{
  "tie_embeddings": false,
  "lr": 0.00952,
  "batch_tokens": 65536,
  "steps": 13418
}
Each number is 128 + 32 x the weight over the matrix's rms, rounded and kept within 0 to 255. Layers, rows and columns count from 0.

# layer 7 MLP up, 1024x256, rms 0.0464, rows 512-546, columns 64-127
[[ 92 103 174 100 159 131 116 141  79 154 139 188 104 123 125 116 170 125 163 126 119  71  98 146  90 112  81 102 102 129 152 139 145 167 158 162 129 107 121 115 146 159 120  84 152 124 159 100 138 176 119  85 169 129  95 102 113  86 147 136 202 104 121 112]
 [ 72 105  98 137 100 122  96 159  97 131 109 138 136 159 105 119 181 127 103 106 167 146 111 130  85 150 112 131  92  88  79 164 134  88 150  85 130 139 142 147  93 151  81 144  95  75  99 159 133 168 152 168 146 120 128 135 183  95 178 146 149 117 145 128]
 [126 141 128  96  99  61 145 101 160 180 116 113  92 111 145 139 130 115 123 154 150  99 140  81 159 133 127  98 159 104 117 151 126 102 120 143 127 127 103 123 115 141 175  95  96  99 136 115 103 101 156  80 103 116 166 176 130 155 136 168 132 145 159  93]
 [139  97 145 140 130 141 129 112  99 127  86 112 119 141 105 109 153 165 120 115 146 178 102 186 141 131 123 193 131  98 142 138 118 135 132  94 149 123 126 172 110 106 176 148 152 174 106 136 186 119 153 129 108 116 152 143 139 148  72  60 101 131  72 166]
 [ 87 100 178 135  70 141 108 143 151 113 117  88  73 147 106  77 175 153  94  91 107 121 139 139 159 177  95 138 100 163  92 164 151 109 198  85 105 116 122  76 120  83 134  83 193 134  70 122  65 132  88 156  98 151  90 105 128 122 128 193 108 107 129 114]
 [109  87 128 165 154 110  87 160 112 142 111 166 120  73 153 100 112 121  66 101 102 165 146  94  88 163 151 112 117 105 154 191 175 163 102 126 110 144 138 158  52  99 122 137 187 106 147 116 126 131 141 157 130 139 135  74 108  70 143  94  77  63 120  81]
 [138  96  96 111 177 177  67 121 153  90 108 106 148  96 139  97 181 199 117 125 150 144  98 158 138 124 178 143 153 129 118  81  94 128  97 158 227 104 101 136 119 119 158  98 133 111 119 160 101  95 186 137 110 117 113 123 131 181 166 157 108 112 134 208]
 [160  17 114 104 164  87 147 134 142  84  64 190 128 111 100 203 122  75 171 135 104 107 131  78 118 207 129  80 144 137 110 135 144 109 140 165  86 146 150  89 119 162  91 172  99 122 169 158 151 141 106 130 159 136  88 143 119  95  98  89 163 179  80 115]
 [118 156 120 126 121 162 110 115 118 185 184 138 123 157 144 179 128 183 190 134 162  79 137 131 115  66 153 113 141 107 162 165 119 138 178 159 122  89 134 110 202 154 106 120 127 188 172 152 127 185 137 125 126 120 131  91 147 141 139 161 153  99 115 137]
 [ 87 146 118  58 132 128  96 125 117 136 149 103 110 129  68 160 119 135 158 130  79  90 123 127 137 107 157 129 107  96  89  90 131 124 152 148  89 114 194 171 144  87 117  72 128  94  87 181  53 128 134 146 117  77 117 150  82  90 100  83 123 159 144 105]
 [175  85 154  78 150 146 116 120 102 152  84 113  94 191 190 114 175 179 184 103 174 163 155 154 139 179 105 112 106 150 160 118 146 164 105 122 106 110 162 149  86 147 114 136 134 123 166 167 113  71 154  74  91 110 163 104 152  97 128 188 112 179 129 121]
 [146  96  91 114 153  98 167 205 176 161 113  97 133  63 111 128 125 104 173 128 142 117  98  99 138 145  87 198 170 151 144 146 191 112 142 164 146 134 125 116 107  85  85 176 133 114 128 177  79 155 180  98 131 114 136 127 139 129 144  86 125 106  55  72]
 [136 100  63 134 124 122 146 131  81  88  63 136 110 151 156  61 185 112 103 167 152 137  92 183 159 139 146 121 173 167 102 159  84 151 118 151 139 158 104 176 115 106  54 202 155  82  88  93 139 106 192  86  66 154 187 115 152 139 151 160 119 116 113 110]
 [111 130 108  86 143 111 134 153 142 185 163 168 144 159 140 111  71 111 139 111  98 148 123 135 167 120  92  71 121 124 183  71 114 199 148 114 113 177 154 203 147 132 121 104  80 127 129 120 169 114 133  51 136 176  77 169 138 146  92 153 124 148 146 125]
 [108 127 159 102 114 129 112 158 106 129 139 168 148  85 160 183 123  59 113 111 141 162  84 194 144 159 174 106 122 104 183  92 138  60 100  85  98  96 183 189 112  98 123 138 132 167 123 142 129 153 125 145  95 149  90 174  94 133  73 142  81  86 120 123]
 [127  96 118 107 163 100  94  99 117  96  99 134 157 116 105 149 162 168 138 116 135 127  99 145 166 107  79 102 153 144 174 103 124 149  71  82 141 137 166 158 183  97 213 151 165 198 114 131  77 128 115  75 122 117 197  58 137 142  81 151  99 101 111  39]
 [112 107  99  90  91 116 133 150 128 129 162 143  96  86 125 108  86 118  64 155  87 107 171 153 115 144 124 144 109 136 139 160 137 144 144 125 197  77 121 107  94 132 174 123 138 147  99 173  89 151 157 103 165 126 174 162 142 141 137  48 113 117  99 157]
 [111  47 107 172 127 172 201  84 149 136 133 166 166 134 172 178 128 162 167  99 102 106 175 165 139 101 145 146 152 107 125  96 133 134 148 157 163  89 152 134 168 138 161  43 135  65 133 157  88 156 117 135 149 136 168  84 191 129 162 190 132 134 221 112]
 [122  96 155 104 186 137 170 150 104 109 134  95 116 117  92 209 108 114 136 166  95 151 150 101 141 129  81 110 100 166 174  72 128  89  90 180  67 169 133 120 148 130 147  45 118 150 106 224  94 150 170 139 156 160 172 134  93  95 157 114 176 138 157 189]
 [ 80 117  88 100  78  62 148 109  83 158 137 138 165 110 159 135 147 145 104 124 124  92 119 129 107 157  58 148 119  85 102  93 121 117  99 104 162  68 132 115  96 123 148 177 108  72 148 147 123  96 158 130 105  82 140 127 179 131 145  66 178  89 114 114]
 [201 165 174 120 182 111 116 136 158 135 123 136 199 164 124 160 103 123 138  91  80 166 158  76 149 160 175  81  71 124 142  77  91 101 152 150 117 154 135 128 106 128 150 157 171 134 126 164 135 163  68 111 150 113  79 132 126 177 114 123 159  99 163 108]
 [109 123 108 133 139 163  95 178 110 140  99 155 102  99 143  87 183  59 119 131 123 160 194 180 137 138  53 142 125 107 201 163 129 103 123 226 134  74  68 164 123 146 118 192 112 114  87 100 163 140 127 115 151 122 132 125 199  86  92 105 123 115 163 118]
 [220 228 155  45 153 144 153 133 120 149 135 129 136 155 114 141  86  91 114 156  93 114 155 122 140 129 155 175 100  76 112 117 135 121 188 116 108 182 105 143 142 174  79 151  84 153 113 106 150 100 147 152 144  88 178  85  57 149  69 151 187 144 185  84]
 [ 87 118 152 110 149 207 151  62 137 100 129  98 120 166 136 155 127 173 114  83 116 135 138 170 113 169 128 168  79  96 125  98 133 188 127 121 149 128 135 138 114 128  74 113 126 166 101 136 179 122 113 209 125  97  96 122 159 100  58 128 142 116 109 120]
 [145 155  98 149  87 138 149 141 198 146  89 185 114  79  47 101 113 152 170 215  92 132 132 118  34 144 115  96 110 102  93 151 127 154 131  98 132 136 164 105 123 101 147 130 116 125 111 160  93 170 106 111 126 140 176 123 188  58 181 105 132 112 159  89]
 [234  93 139 120  39 149 121 147 106 158 182 152 185 111 117 153 166 145 116 156 121 120 139 126 105 128 112 175 164 122 112 106 136  91 143 160  98 150 109 124  85 125 173  95 113 144 130  54 169 149  77 153 111 117 137 111 170  90 143 100 145 133 105  84]
 [103 123 111 107 129 170  92 155  78 176 209  82 127 118 118 212 132 136 129 155 110 165  81  53 164 133 106 100 127 127  96 124 133 134 118 139 120 134 130 110  97 150  45 115 135 158 102 127 142 111 142  98 168  48 136  62 158 119 105 161 113  71 124 140]
 [ 84  72  97 134 120  91 143 147  85 145 119 113 114 174 152 174 121 117 153 149  78 160 128 130 107 114 156  74 138 106 103 192 133 111 132 119 105 143 108 125 144 113 123 100 164  98 115 193 179 114  92 127 151 156 160 129  95 148 176 139 118 118 104 126]
 [112 161 122  81 108 108 158  69 135 155 219  99  95 128 132 156 126 142  99 101 147 104 142  89 106  87 145 117 142 175 116 142 117 150  77 182 101 109 173 105  90  89 142 100 141 113 133  92 101  78 106 128 115 124  81 144 127 103 128 104  93 100 159 122]
 [ 71 155 127 118 104 136 129 115 108  92 163 103 178 166 132 151 145 112 194 108 132 100 142 152 117 119 121 121 142  67 119 133 101 196 199 150 180 117 149 118 119 195 131 154 149 136  70 150 135 133 134  68 111 146 201  85  84 114  67  96  64 114 135  82]
 [148 123 145 121 190 132 122 118 118  95  96 190 105 184 201 179 148  98  84 151 119 129 224 139 142 118 121 181 164 133 113 125 141 113 116 139 144 132  97 112  65 146 103 145  64 109 157  85  94 160 153 179 149 132  84 135 121 114 152 121  93  96 159 149]
 [145 122 133  80 109 146 132 111 109  50 125 133 136 120 173 132 171 172 162 118  96 122 115 119 124 186 120 117 121 125 125 137 171 132 175 133  91  71 191  91 108 132 108  81 129  93 161  69 116 111 127 154 219 168 135 121  52 130 157 176 126 114 112 107]
 [ 91 150  69 148 130 154 100  98 128 115 176 149 153 128 121 140 153 166 138 128  72 175  92  65 149 124 122 133 145 160 140 101 125  65 169 131  77 121 149  99 137  82 178 133 133 128  94 158 117 101 127  99 107 103 136 100 127 151 170 125 110 141 159 101]
 [124 159 129 215  57 135 162 160 219 119  99 135 113  88 122 190 137  71  99  56 120 151  96 118 137 147 128  85  83  99 188 136 119 120 183 133 137  81  66 145 111 106  98 142  84 134  78 203 113 113 159 141 109 129 118  60 133  79 133 113 116 179 114 148]
 [157 131 141 160 102 155 107 115 178 112 193 144  69  48  97 115 178 132 112 129 126 106 133 178 164 134  74 141 128 169  51 169 193 105 143 116 107 130 188 128 113  90 185  91 145 135 135  99 122 163  97 128  93 178 162  97 133 130 128 146 135 123  95 146]]
# layer 7 MLP down (transposed), 1024x256, rms 0.0478, rows 512-546, columns 64-127
[[152  82 198 106 138 187 133 121  95 140 170 194 143 157 159 134 138 112  93 146 171 105  99 151 172 166 158 119 173  80 172 172 123 191 171 129 141 103 149 122 135 142  94 148  75 161 113 167  84 104 136 117 181 113 143  98 112  71 132  98 179  24 124 108]
 [141 147 142 115 138 151 160 131 136  76 187  86 132 133 151 131 163 158 103 143 126 125 118 158 167 111  85 103 128 115  71  82 196 107  81  76 146 169 135 137 182 139 119  96  84 153 151 129 125 165 109 160 104 114 205 110 178  81 160 141 110 134 201 162]
 [132 146 147  60 192 106  95 107 134 139 102 122 191 133 167 129 127 196 181 155 133  42 146 136 123 149 130 135 106  96 161  66 131 100 182 157 144 141 106  93 111 111 149 154 111 121 112 150 101 108  90 133 173  60  92 204  52 104 181 153 159 130 130 118]
 [103  86 122 111 125 157  76 161 159 166  82 156 119  89 131 143 115 129 117  82  41 187 156 138 169 103 131 181 180 131 165 100 109 112 146 127 160 124 154 203 158 154 171 136 141 168 113 140 159 111 128 118 105 156 149 156 182 152 122  87 126 130 127 101]
 [ 75 108 152  94  78 113 106 111 159 114 172 143 127 208  48 121 135 107  80 114 122 214 168 155 171 159 107 165 144 142 103 114 162 142 162 130 122 128 126 110  99 109 106 131 151 149 136 155 150 102 125 139 149 104 120  96  73  90 108 182  82 108 114 127]
 [122 136  90 116 133 145 129 136 156 128 157 146 113 130 142 120 138  61 158 140 125 138 144 146 117 194 118 119  47 146  74 168 153 130  74 139 155 175 125 166  28  80  66 165 194 148 125 163 107 132 175 137  87 127 117 143 107 116 119 105 105 128  82 119]
 [164 191 162 144 102 121 160 122  90 116 114 118  99 157  91 161 154 129 124  91 138 187 160 117 136 137 142  99 137  94 133 100 180 155 183 111  89 140 129 146 157 128 109 124 103 157 155 118 144  91 137 108 114 128 151  90 112 148 139 164 164 155 139 101]
 [191  99 163 143 136 117 135 117  99 144 112 193 146 131 124 162 139 176 171 141 206 145  97 111 165 168 120  94 141 123 140 125  98 119  83  99 107  87 186  51 110 120 179  89 108 131 129 104  78  83 188 141 122 135 153 105 132 169 107 120 136 121  61  95]
 [117 117  71 124 101 133 153 159 106  79 145 188 177 118 106 143 143 104  82 125 151 126 104  86 120 130 122 182 135 128  57 122 127 110 156 120  83 163 113 120 120 123  65 124 140 115 115  83 183 145 137  65 131 131  66 109 107 114 109  69 131 130 148 178]
 [128 162 105  35 139 127 164 140 180 166 154 180 113 121 109 136 150 155 121  97 101 112 106 110 122 103  82 170 103  78 144 163 172  75 115 178  81 164 147 149 117 113 116 144 193 151 117 140  47 142 121 138 106 121 122 102  95 149 164 118 135 168 129 167]
 [139 132 149  88 148 105 125 216 117  91 131 128 180 149  92 122 164 197 133 136  73 162 127 105 112 162  90  95 117 106 164  87 133 149  91 129  93 156  83 164 114  98  50 128 159 118 174 113  96 110 120 106 128  99 145 141 136  86 120 181  89 142 152  81]
 [140 161 134 169  51 138 139 111 115 102  76 138 162 158 132 183  94 127 115 121 127 130 115 143  76 147 194  95 124 109  82 121 150 198 158 110 129 120 131 114 125 103 144 103 130 100 120 134 143 145  86 147 155 125 146 119 108 154 108  38  55 109 111 160]
 [162 104  85  99 148  99 132 109 145 201  74 152 134 112 172 167 199 149  76 138 101 109 153 166 136 150 140 127  96 115 114 143 119  86 163 151 169 143 108 157 126 148 105 100 124 101 152 174 105 119  53 105 189 134 144  96 133  76 123  92 158 117  96 131]
 [ 78 169 148 155 157 202 133 118 144 128 127  96  96  93  95 110 112  97 108 149 112 122  90 162  98 104 243 111 139  98 159 137 125 201 148 202 139 124 123 168 151 122 191 188  98 115 159 113 156  85  73 134 116  83 161 114 190  92 190 166 157 121 102 166]
 [ 71 160 159  84 141 142 148 142 154 112 100 124 140 174  90 155 121  54 120  95 116 161  87 136 111 129 135 120 109 106 161  56  86 100 148 142 142  97 135 165 133 129 131 115 159 154 110 103  53 112 138 139 163  90 122 140 150 115 140 134 119  84 124 145]
 [160 125 117 100 204 155 107 140 112 154  90 155 142 119 117 118 117 118 107 143 176 153 167  59 159 107 114  97 160 117  83 119 126 127 159 141 152 104 135 111 183 136 139  98 165 217  88 162 120 118  96 135 160 189  88 122 159 130 129 172 141 125 179 118]
 [126 137 116  63 159 140 109 128 166 133 166  89 196 120 157 168 117 139  81  80 117 114 111  89 183  86  86 127 153  80 125 126 107  74  88 152 125 133  83 122 124 128  74 176 151 146 116 133 111 124 113 139 152 126 153  95 120 115  93 114  87 148  86 196]
 [107 180  82 200 102 133 158 113 166 112 115  86 149 122 162 142  98 165 117 142  84 127 170 165 149 119 148 138  45 113 131 124  72 137 121 100 137 103  94  88  27 119 154 136 180 107 146 165  90 110 106 149 123 110 122 124 123  94 104 123 129  92 154 102]
 [155 113 124 101 141 156 107 124 175 133 129 125 136 100  89  96 181 192 162  48  96 111 149 129 139 117  94 150 144 149 124 115  96 153 154 126  82 130 116 113 157 157 111  82 138  92 147 137 119  94 128  74 119 162 151 129 121 141 127 125 198  98 183 151]
 [ 94 143 114 166 108 151 140 130 120 204  97 121  93 118 159 123 126 108  79 114 186 122 148 179 130 126 103 145 163  54 169  87  43 143 151 127 195  85 123 128 117 128 146 120 164 109 104 153 133 101 131 134 152 153 165 123 162 175 130 110 139 127 116 103]
 [195 138 137 144 114  72 136 158 140 121 144 144 177  78  98 137 163 148 169 107  81 159 155 162 183  66 194 136 108 112 106  72 168  97 142 122 140 194 130 111 136 130 125 113 136 100 105 205 129 120 118 137 105  91 123 156 130 140  57 207 124 117 139 126]
 [104 126 126 105 147 152  92  99  89 103 103 137 164 150  95  91 136  77  98 108 140 168 126 147 106 135 128 111  97 118 156  96 195 145 132 177 141 109 131 210  74  74  99 173 125 123 112  93 226 152 123 117 163  53 153 126 140  73  71 107 136 123 126 129]
 [ 83 154 159 144 140 109 140 114 151 193 146 149 171 179 138 143 139  56 107 112 115 131 105 147 152 166 138 137 106  80 142 163 111 133 155 102 106 146 129 100 118 135 148 177 138  93  92 116 120  87 119  79 104 178 107 132 143 186 143 120 169 166 103  76]
 [155  87  85 123 136 177  81 133 164 117 141 103  99 148 126  70 156 165 100 115  68  99  82 156 147 153 122 172 143 130 126 137 107 140 206 124 106 127 135 156  93 171 144 149  87 131 167 146 152  92 151 105 151 114  67 124 126 182 134  80 113 126 169 165]
 [129  79 116 117 131 161 123 163 154  79  89 152 154 120 130 161 131  87 116  98 131 111 127 192  90 162 117 104 122  97 107 135  92  83  87 137 136 110 171 157 119 163 130 131 204 151 127 175 131 107  97 133  90 161 174 143 118 112 167 111 135  79  39 167]
 [169 113 112 156  70  97 130 135 158 171 163 106 163  69 106  63 137  99 120 119 135 123 151 142 138 168 122 147 154 125 178 153 201 134  82 134 139  80 122 113 134 149 112 164  99 160  72 185 111 105  70 120 123 179 144 131 128 119 127 216 127 127 114 130]
 [ 92  81  92 164 170 127  91  96 145 126 144 135 137 110 149 150  83 106  99 128 198 140 197  90 136 167 166 226 174 113  31 157 146 128 119 184 141 177 118 132 100 165 144 128 180 122  90 120 148 144  65 133 139 136 117 126  82 138  80  84  76 161 143 166]
 [128 133 117 118  86 151 117 129 183 113 131 115 102 154 120 189 161 177 132  98 112 116 163 155 163 149 151 117  89 144 120 122 156 149 123  93 121 163 108 108 141 139 131 125 172 139 146  82  66 205  98 145 173  83 110 104 150 160 170 112 130 160  93 178]
 [ 63 150 104 113 106 115 105 150 170  95 171 132 142 157 148 148 152 127 155 100 114 121 105 172 134 105 166 107 160 149 135 174 147 185 135 192 105 108 116 107 115 131 114 158 169 162 154 101 116 101 152 136 129  97 115 101 154 102 150 107 112  47 157 150]
 [140 178  85 158 139 136 156  57  92  59  61 106  98  92 142 209 134 190 126  72 142 144 106 129 176  75 143 152  89 179 114  96 105 123 137  94 111 140 138 152 141 106 132 126 113 133  97 137 153  50 110 107  81 133 133  98 123 129  89  95  98 133 111 143]
 [153  96 109  83  85 153  95 100 138 163 116 114 159 193  98 145 113  64 105 112 102 119 181 109 176 139 132 110 131 144 148  97 145 118  57 163  82 166  85 154  75 130 132 147 142  77 128  78 138 115 143 111 108 154  68 118 130  70  68 125  83 144 121 152]
 [116 135 154  88 135 112 141 136 129 118 119  79 126 178 169 103 122 145 157 125  82 165 115 114 103 160 168 148 174 106 140 138 193 123 137 111 130  70 161 138 107 133 152 127 116 137 182  91  64 184 149  63 137 129 125 104 162 210 169 205 136 150 142 167]
 [109 172 105 134 151 172  65 101 121 156 173 172 176  91 136 146 183 131 107 136  94 182  85 141  78  97 184  65 114 138 101 171 121  93 146 170  96  94 183 149 132 193 130 119 177 147 123  79 105 126 125  94 146  72 133 139  97 198 129 142 118 132 114 149]
 [ 86 125 135 174 133 155 147  75 158 135 154 190 147 127 176 149 122 111 102 124  85 177 110 122 146 125 120 120 154 129 177 170 220 129 147 137 116  62  52 113  59 110 162 127 138  78 139 107 149 110 163 123 190 160 123 209  92  98 155 102 113 142 105 149]
 [ 67 135 106 149  10  85 128 107 120 117 140  76  98 100 114  90 154 163 120 102 107 177 140 150 147 147  84 123  83 150  65 194 184  64 123  85 125 130 129 135 175 159 128 157 171 110 120 136 148  91 124 126 137 123 124 107 142 135 148 158  91 218  89 136]]
# layer 7 MLP gate, 1024x256, rms 0.0493, rows 513-547, columns 64-127
[[146 113 165 150 121  85 115 101 107 123 168  94  76  98  69 146 102 160  76  81 110 102 133 171 158  82  35 158 177 114 124  85 167 139 107 143 148  89 134 115 143 124 168 133 108 143 197 205 151 176 108 207 107  91 180  76 130 125  72 137 129 135 140 150]
 [ 85  61  66 190 112 174 107 147 153 112 169  92  90 129 128 137 108  41  98  92 109 160 110  83 145  99 106 117 142 153 104 192 128 165 134 134 119 150 131 135 137 134 177  90 120 111 116 163 144 155 171 120  42 158 158 102 170 132  62 123  91 135 102 126]
 [119  67 121 139 123 152  81 152 120 162 115 153  93  89 161 159  96  97 116  76  95 141 129 172 124 126 114 152 139 140 160 113 158 138 207 165 155 176 120 167 164 135 184 105 140 130 161 156 114 175 127 112 113 125 118  88 136  96 117 111  92 127 189  73]
 [ 93 155 132 147 177 107 143 113  89 120 136 149 115  80 127 148 112 125 132  97 138 173 151 143 132 122 141 172 134 145 166  89 107 108 188 112 107 118  89 140 115 181 155 149 110 160 110  97 109 187 166 155 153 168 128 153 131 118 156  73 187 103 124 130]
 [165 152 137 110 123 134 138 138 139  76 108 152 134 159 155 112 134 198 113 119 134 121 136  92 170  12 113 113 138 129 118 113  61 137 193  63 113 120  80 115 128 143 134 103  54 105 115 128 118 149 100 138 124 143 124 134 168 136  85 105 154 103 124  57]
 [ 90 143 116 140 143 190 106  85 133 122 173 169 170  92 131  82 112 177  71 118  85  78  89 133 151 140 121 176  89 128 141 184 150 135 204 150 128  98 141 115  81 145 121 135 168  77 131 128 148 168 155 101 130 112 135 114 133 105  74 123 187  89 136 105]
 [123  35  82 135 125 117 141 153 140 170 171 127 117 160  76  84 143 105 125 183 126 131  86 192 154  87 154 189 109 152 133 117 154  79 107 112  95 135 124  94 198 119  80 168 138 101  85 182 111 101 140 130 115 125 114 153 150  86 118  77 124 102  99  98]
 [ 75 106 100 138 119 153 140 187  99  96 115 125 186 126 115 151 158  84  47 107 189  73  91  77 146 189  82 138 128 130  76 112 114 110 166 158  28  93 130 140 148 165 115 124  96 115 146  78 111 128 146  75  92 189  74 159 155 114 119 118 154 125  79 161]
 [154 121  79 213  76 167 106 137  88 137 116  71 182  96  90 145 106 152 171 108 111 115  96 131 105  87 143 121 131 138 106 107 103 180 102 122 101  85 155 130 139 117  86 106  27  59 124 163 103 142 203 149 132  72 120 161 107 114  90 137 159  93 153 109]
 [148 120 173  91 167 120 144 101 179  40  53 162 125 109 144 121 156 167 147  96 174 161 100 127  51 105 113 134 117 121 108 162 126 124 165  97 130 153 135 107  95 163 139 187 144 151 138 129 107  93 102 125 136 123 143  65 148 142 117 132  86 119 188 123]
 [ 98 112 113 107 167 163 159 104 118  79  48 156 185 129 109 169 130  60 112 163  95 108 117 122 175 139  81 126 136 163 174 108 174 139 110 137 135 106 116 136  86 166  95 164 144  93 131 125 135 169 154 110 136 120  77 117 163 127 128 185 104 130  74 111]
 [ 62 134 156 182 143 162 143 184  66 100 139 121 138  80  94 115 128 131 148 101 145  69 157 115  68 113  61  79 150 130 178  72 165  65 154 108 109 158 151 159 216 136 184 100 127 155 183 150 103 167 130 146  56 146 187  86 166 132 121 144 149 134 131  86]
 [143 164 100 117 123 183 110 185  94  55 151 162 193 144 173  64  89 163 170 133 130 133 190 146 139 123 139 197 144 176 152 171 161 157 152 161 113 117 120  88 126 112  89 137  92 104 121 200 115 135 125 152  96 106 153 124 164 100 134  22 176 105 114 126]
 [161 129 150 103 112 166 121 193  79 130 149  97 122 149 193 149 150  86 132 145 102  86 144 172 118 145 105 124 121  93 129 109 132 133 209 168 145  80 143 138 137 111 119 159  98  64 156 109 157 134 152 166  92 143 140 103 203 123 147  78 141 115 190  93]
 [125 121 204 128 125 143 120 126 119 105 108 113 125 141  98  49 151  94  50  89 117  89 148 172 188 159 139 143  80 129 139 119 146 149 161 149 139 183 108 142 127 131 186 127 119 149 139  71 131 185 159 182 100 123  81 153 194 184 143 113  97 108 145 136]
 [131 148 104 195 135 138 102 122 112 111  78  91 161 150 131 133 157 112 165 118 144 116 177 131 132 110 158  67 124 122 132  82 158 166 204 164  69 120 130 127 167 143 136 112 133 132 155 170 126  56  79 117 116 165 107 105 101 138 134 195 154 144 151 108]
 [ 93 128  93 140 119 151 116  49 164 131 113 125 177 162 196 141  98 128 110 162  81 164 143 149 104 130  76 171 122 102 191 118  44 162  93 116 130  24  81 128 207 144 149 135 133 109 167 125 127 153 153  85  97 142 126 159  58 102 129 179 187  83 102 107]
 [124 109 141 143 154 149 131  82 125 133 174 101 132 154  95 117 107 126 133 123  67 163 105  90 140 112 149 110  67 161 118 127  84 112  82  80 109  35  94  90 148 110 140  78  96 132 145  90 119 108 110  98  92 194 133 143 148 166 153  89 163  98 104  78]
 [141 153 128 164  99 172 135 112 158 131 110 152 118 128 125 130 162 107 132  78 152 154 119 181 131 153 108 153 194 139 191  82 116 138 137 155 147 107 160 115  75 126  43 105 119  72 122  94 162 123 164 152 149 117  99 172 159 122 179 145 135  99  65  85]
 [ 79 112  94 133 129 119 135 100 130 148 166 144 125 122 178 125 100 202 105 156 127  83  75 172 181 125 197 151 151 115 160 166 121 155 128 126 120 120 116 105 149 108 130  81 217  57 131 177 124  97 144 153 151 130 131  68 117 149 134 157 177  84 143 175]
 [164 138 171 149 117 145 137 183 135 115 118 120 121 161 132  77 110 150 128  80 104  98 138  78 145  85 131 163 135 100 153 145 161 123 170 121 101 153 162 107 126  84 167 110  76 121  85 179 130 199 149 126 174  52  95 112 131 125 148  21 107 118 114 156]
 [122 109 126 137 147  92 148 108 144 182 100 147 158 182 132 121 106  92  74 111 168 108 169 157 140 146 150 194 129 134 110 128  82 177 139 168 119 163 105  96  96 105  53 147 147 130  79 149 175 175 153 115 145 108  74 175 103 160  94 104  42 157  71 146]
 [166 127 117 146 146 155 102 140 174  99 131 149 142 116  81  94 212 123 109 163 103 127  75 158 171 147 118 116 134 171  93 163 121  58 179 121 147 128  73  86 102 111 142 168 155  78 174 110 106  82 127  60 114 126 125 102 101 147 133 129 152 156 126 128]
 [168 177 126 110 115 141 116  91 117 139  97 182 122 171 131 110 169 120 126 143  84 174 155  85 105 149 151 114  75 126 179 135  56 135 138  98  77 113 108 147 100 127  95 141 107 125 118 157 125 117 116  69 117 145 114 101 105  90 124 102 181 101 184 133]
 [139 106 139 106 164 162 182 190  78 140 162 136 111 115  98 157 117 104 126 166 139  95 152  56 105 176 179 149 153 125 177 135 128  86 203  96 102 148  75 175 131 172  86 153 126 106 121  97 110 194 122 106 169 151 145 128 148  98  76 132 101 103 211 125]
 [160 153 161 190 142 168 132 100  62 111 123  75  78 146 180 170 129 131 117 139 183 128 126 151 132 172 105 114 124 167 114  73 154 135 127 185 155 145 161  78 101 123 137 105 130 142 104 145 108 162 139 127  79 157  95  90  92 123 169 122 158  82 106 127]
 [107 131 176 128 112 116 157 114 110 159 127 146  80 141 183 139  93 115 148 146 108 175 145 119 140 140 139 174  91 145 102 148 164 129 131 180 228  87 130 168 133  80 149  99 123 151 120 139 151 147  82  88 166 149 127 104 170 176 193 153 124  91 168  75]
 [129 147 139 131 123  96 149 206 100 144 100 128 223 114 117 169 146 116 131  75 122 122 133 161 117  82 140 139 184  88 154 153 132 157 128 130 131 133  56  83 137 137 132 101 175 210  95 134 145 128 117 154 139 114 101  62 185 101 113 144  90  98  98 138]
 [100 140 168 142  96 143 195 164 102 131  98 193 101 110  79 169 105 138 132 105 148 133 186 115  85  98 171 140 157 158 142 122  79 133 116 104 117 165 116 135 134  78 136 121 136 177 144 126  94 157  92 138 181 105  72 140 138 148 101 134 187 150  93 160]
 [181  96 132 138  74 168 113 104 100 158 102 138  95 178  89 147 148 113 140 145 106 146 131 129 160 101 150 105 142 128  91 130 118  98  92 171 105 133 128  98  93 144 109 173 154 116 164  98 141  61 130 159 112 141  69  93 114 134 179 125  92 120 121 174]
 [160 116 126 106 131 116 131 174 121 101 111 107 100 108 143  98 160 120 188 164 133 133 144 138  97 108 139 133 200 106 192 188 102 146 192 115 153 136  60 134 113 177 207 138 135 129 165 175 116  76  96 157 176 148  81 162 148 179 147 170 129 117 146 117]
 [115 103 175  92  94  85 158  76 154  75  63 106 123 167 144 103 124 150 181  92 134 167 106 161 169 167 192 110 135 129 114 146 124  61 105 154  83 167 125 104 117 123 112 170 189 104 167 143 142  93 146 133  99 138 121 130 162 138 138  83 101 107 165 121]
 [124 143 123 159 104 117  90 103  99 122 103 181 184 110 162  78 138 118 120 126  88 129 115 195 162 134  99 121 107  95 156 156 132 121  60 145 115 167 102 133 122 100 142 135 126  98 128 201 128 114 149 155 105 115  58 123 138  85  87 119 144 176 174 124]
 [163 102 154  74 125 104 143 162 126 131 161 174 150 106 161 134 133 145 154 169 128  42 151 163  87 188 117 186 144  95 129 187 177 158 135 147 167 178 162 129 134 155 138  86 122 181 118 129  91  83  82 156 141 140 138 179 157 173  97  97 212  89 173 186]
 [ 83 142 113  85 119 144 125 132 129 116 100 122  89 162 136 108 122 196  97  72  87 145 135 156 101  81 155  95 140  95  86  92 173  96 147 101 164 133 142  42 131  98 118 124 141 128 115 106 136 116  92 136 150 199  71 114 195 177 138 110 101  96  89 124]]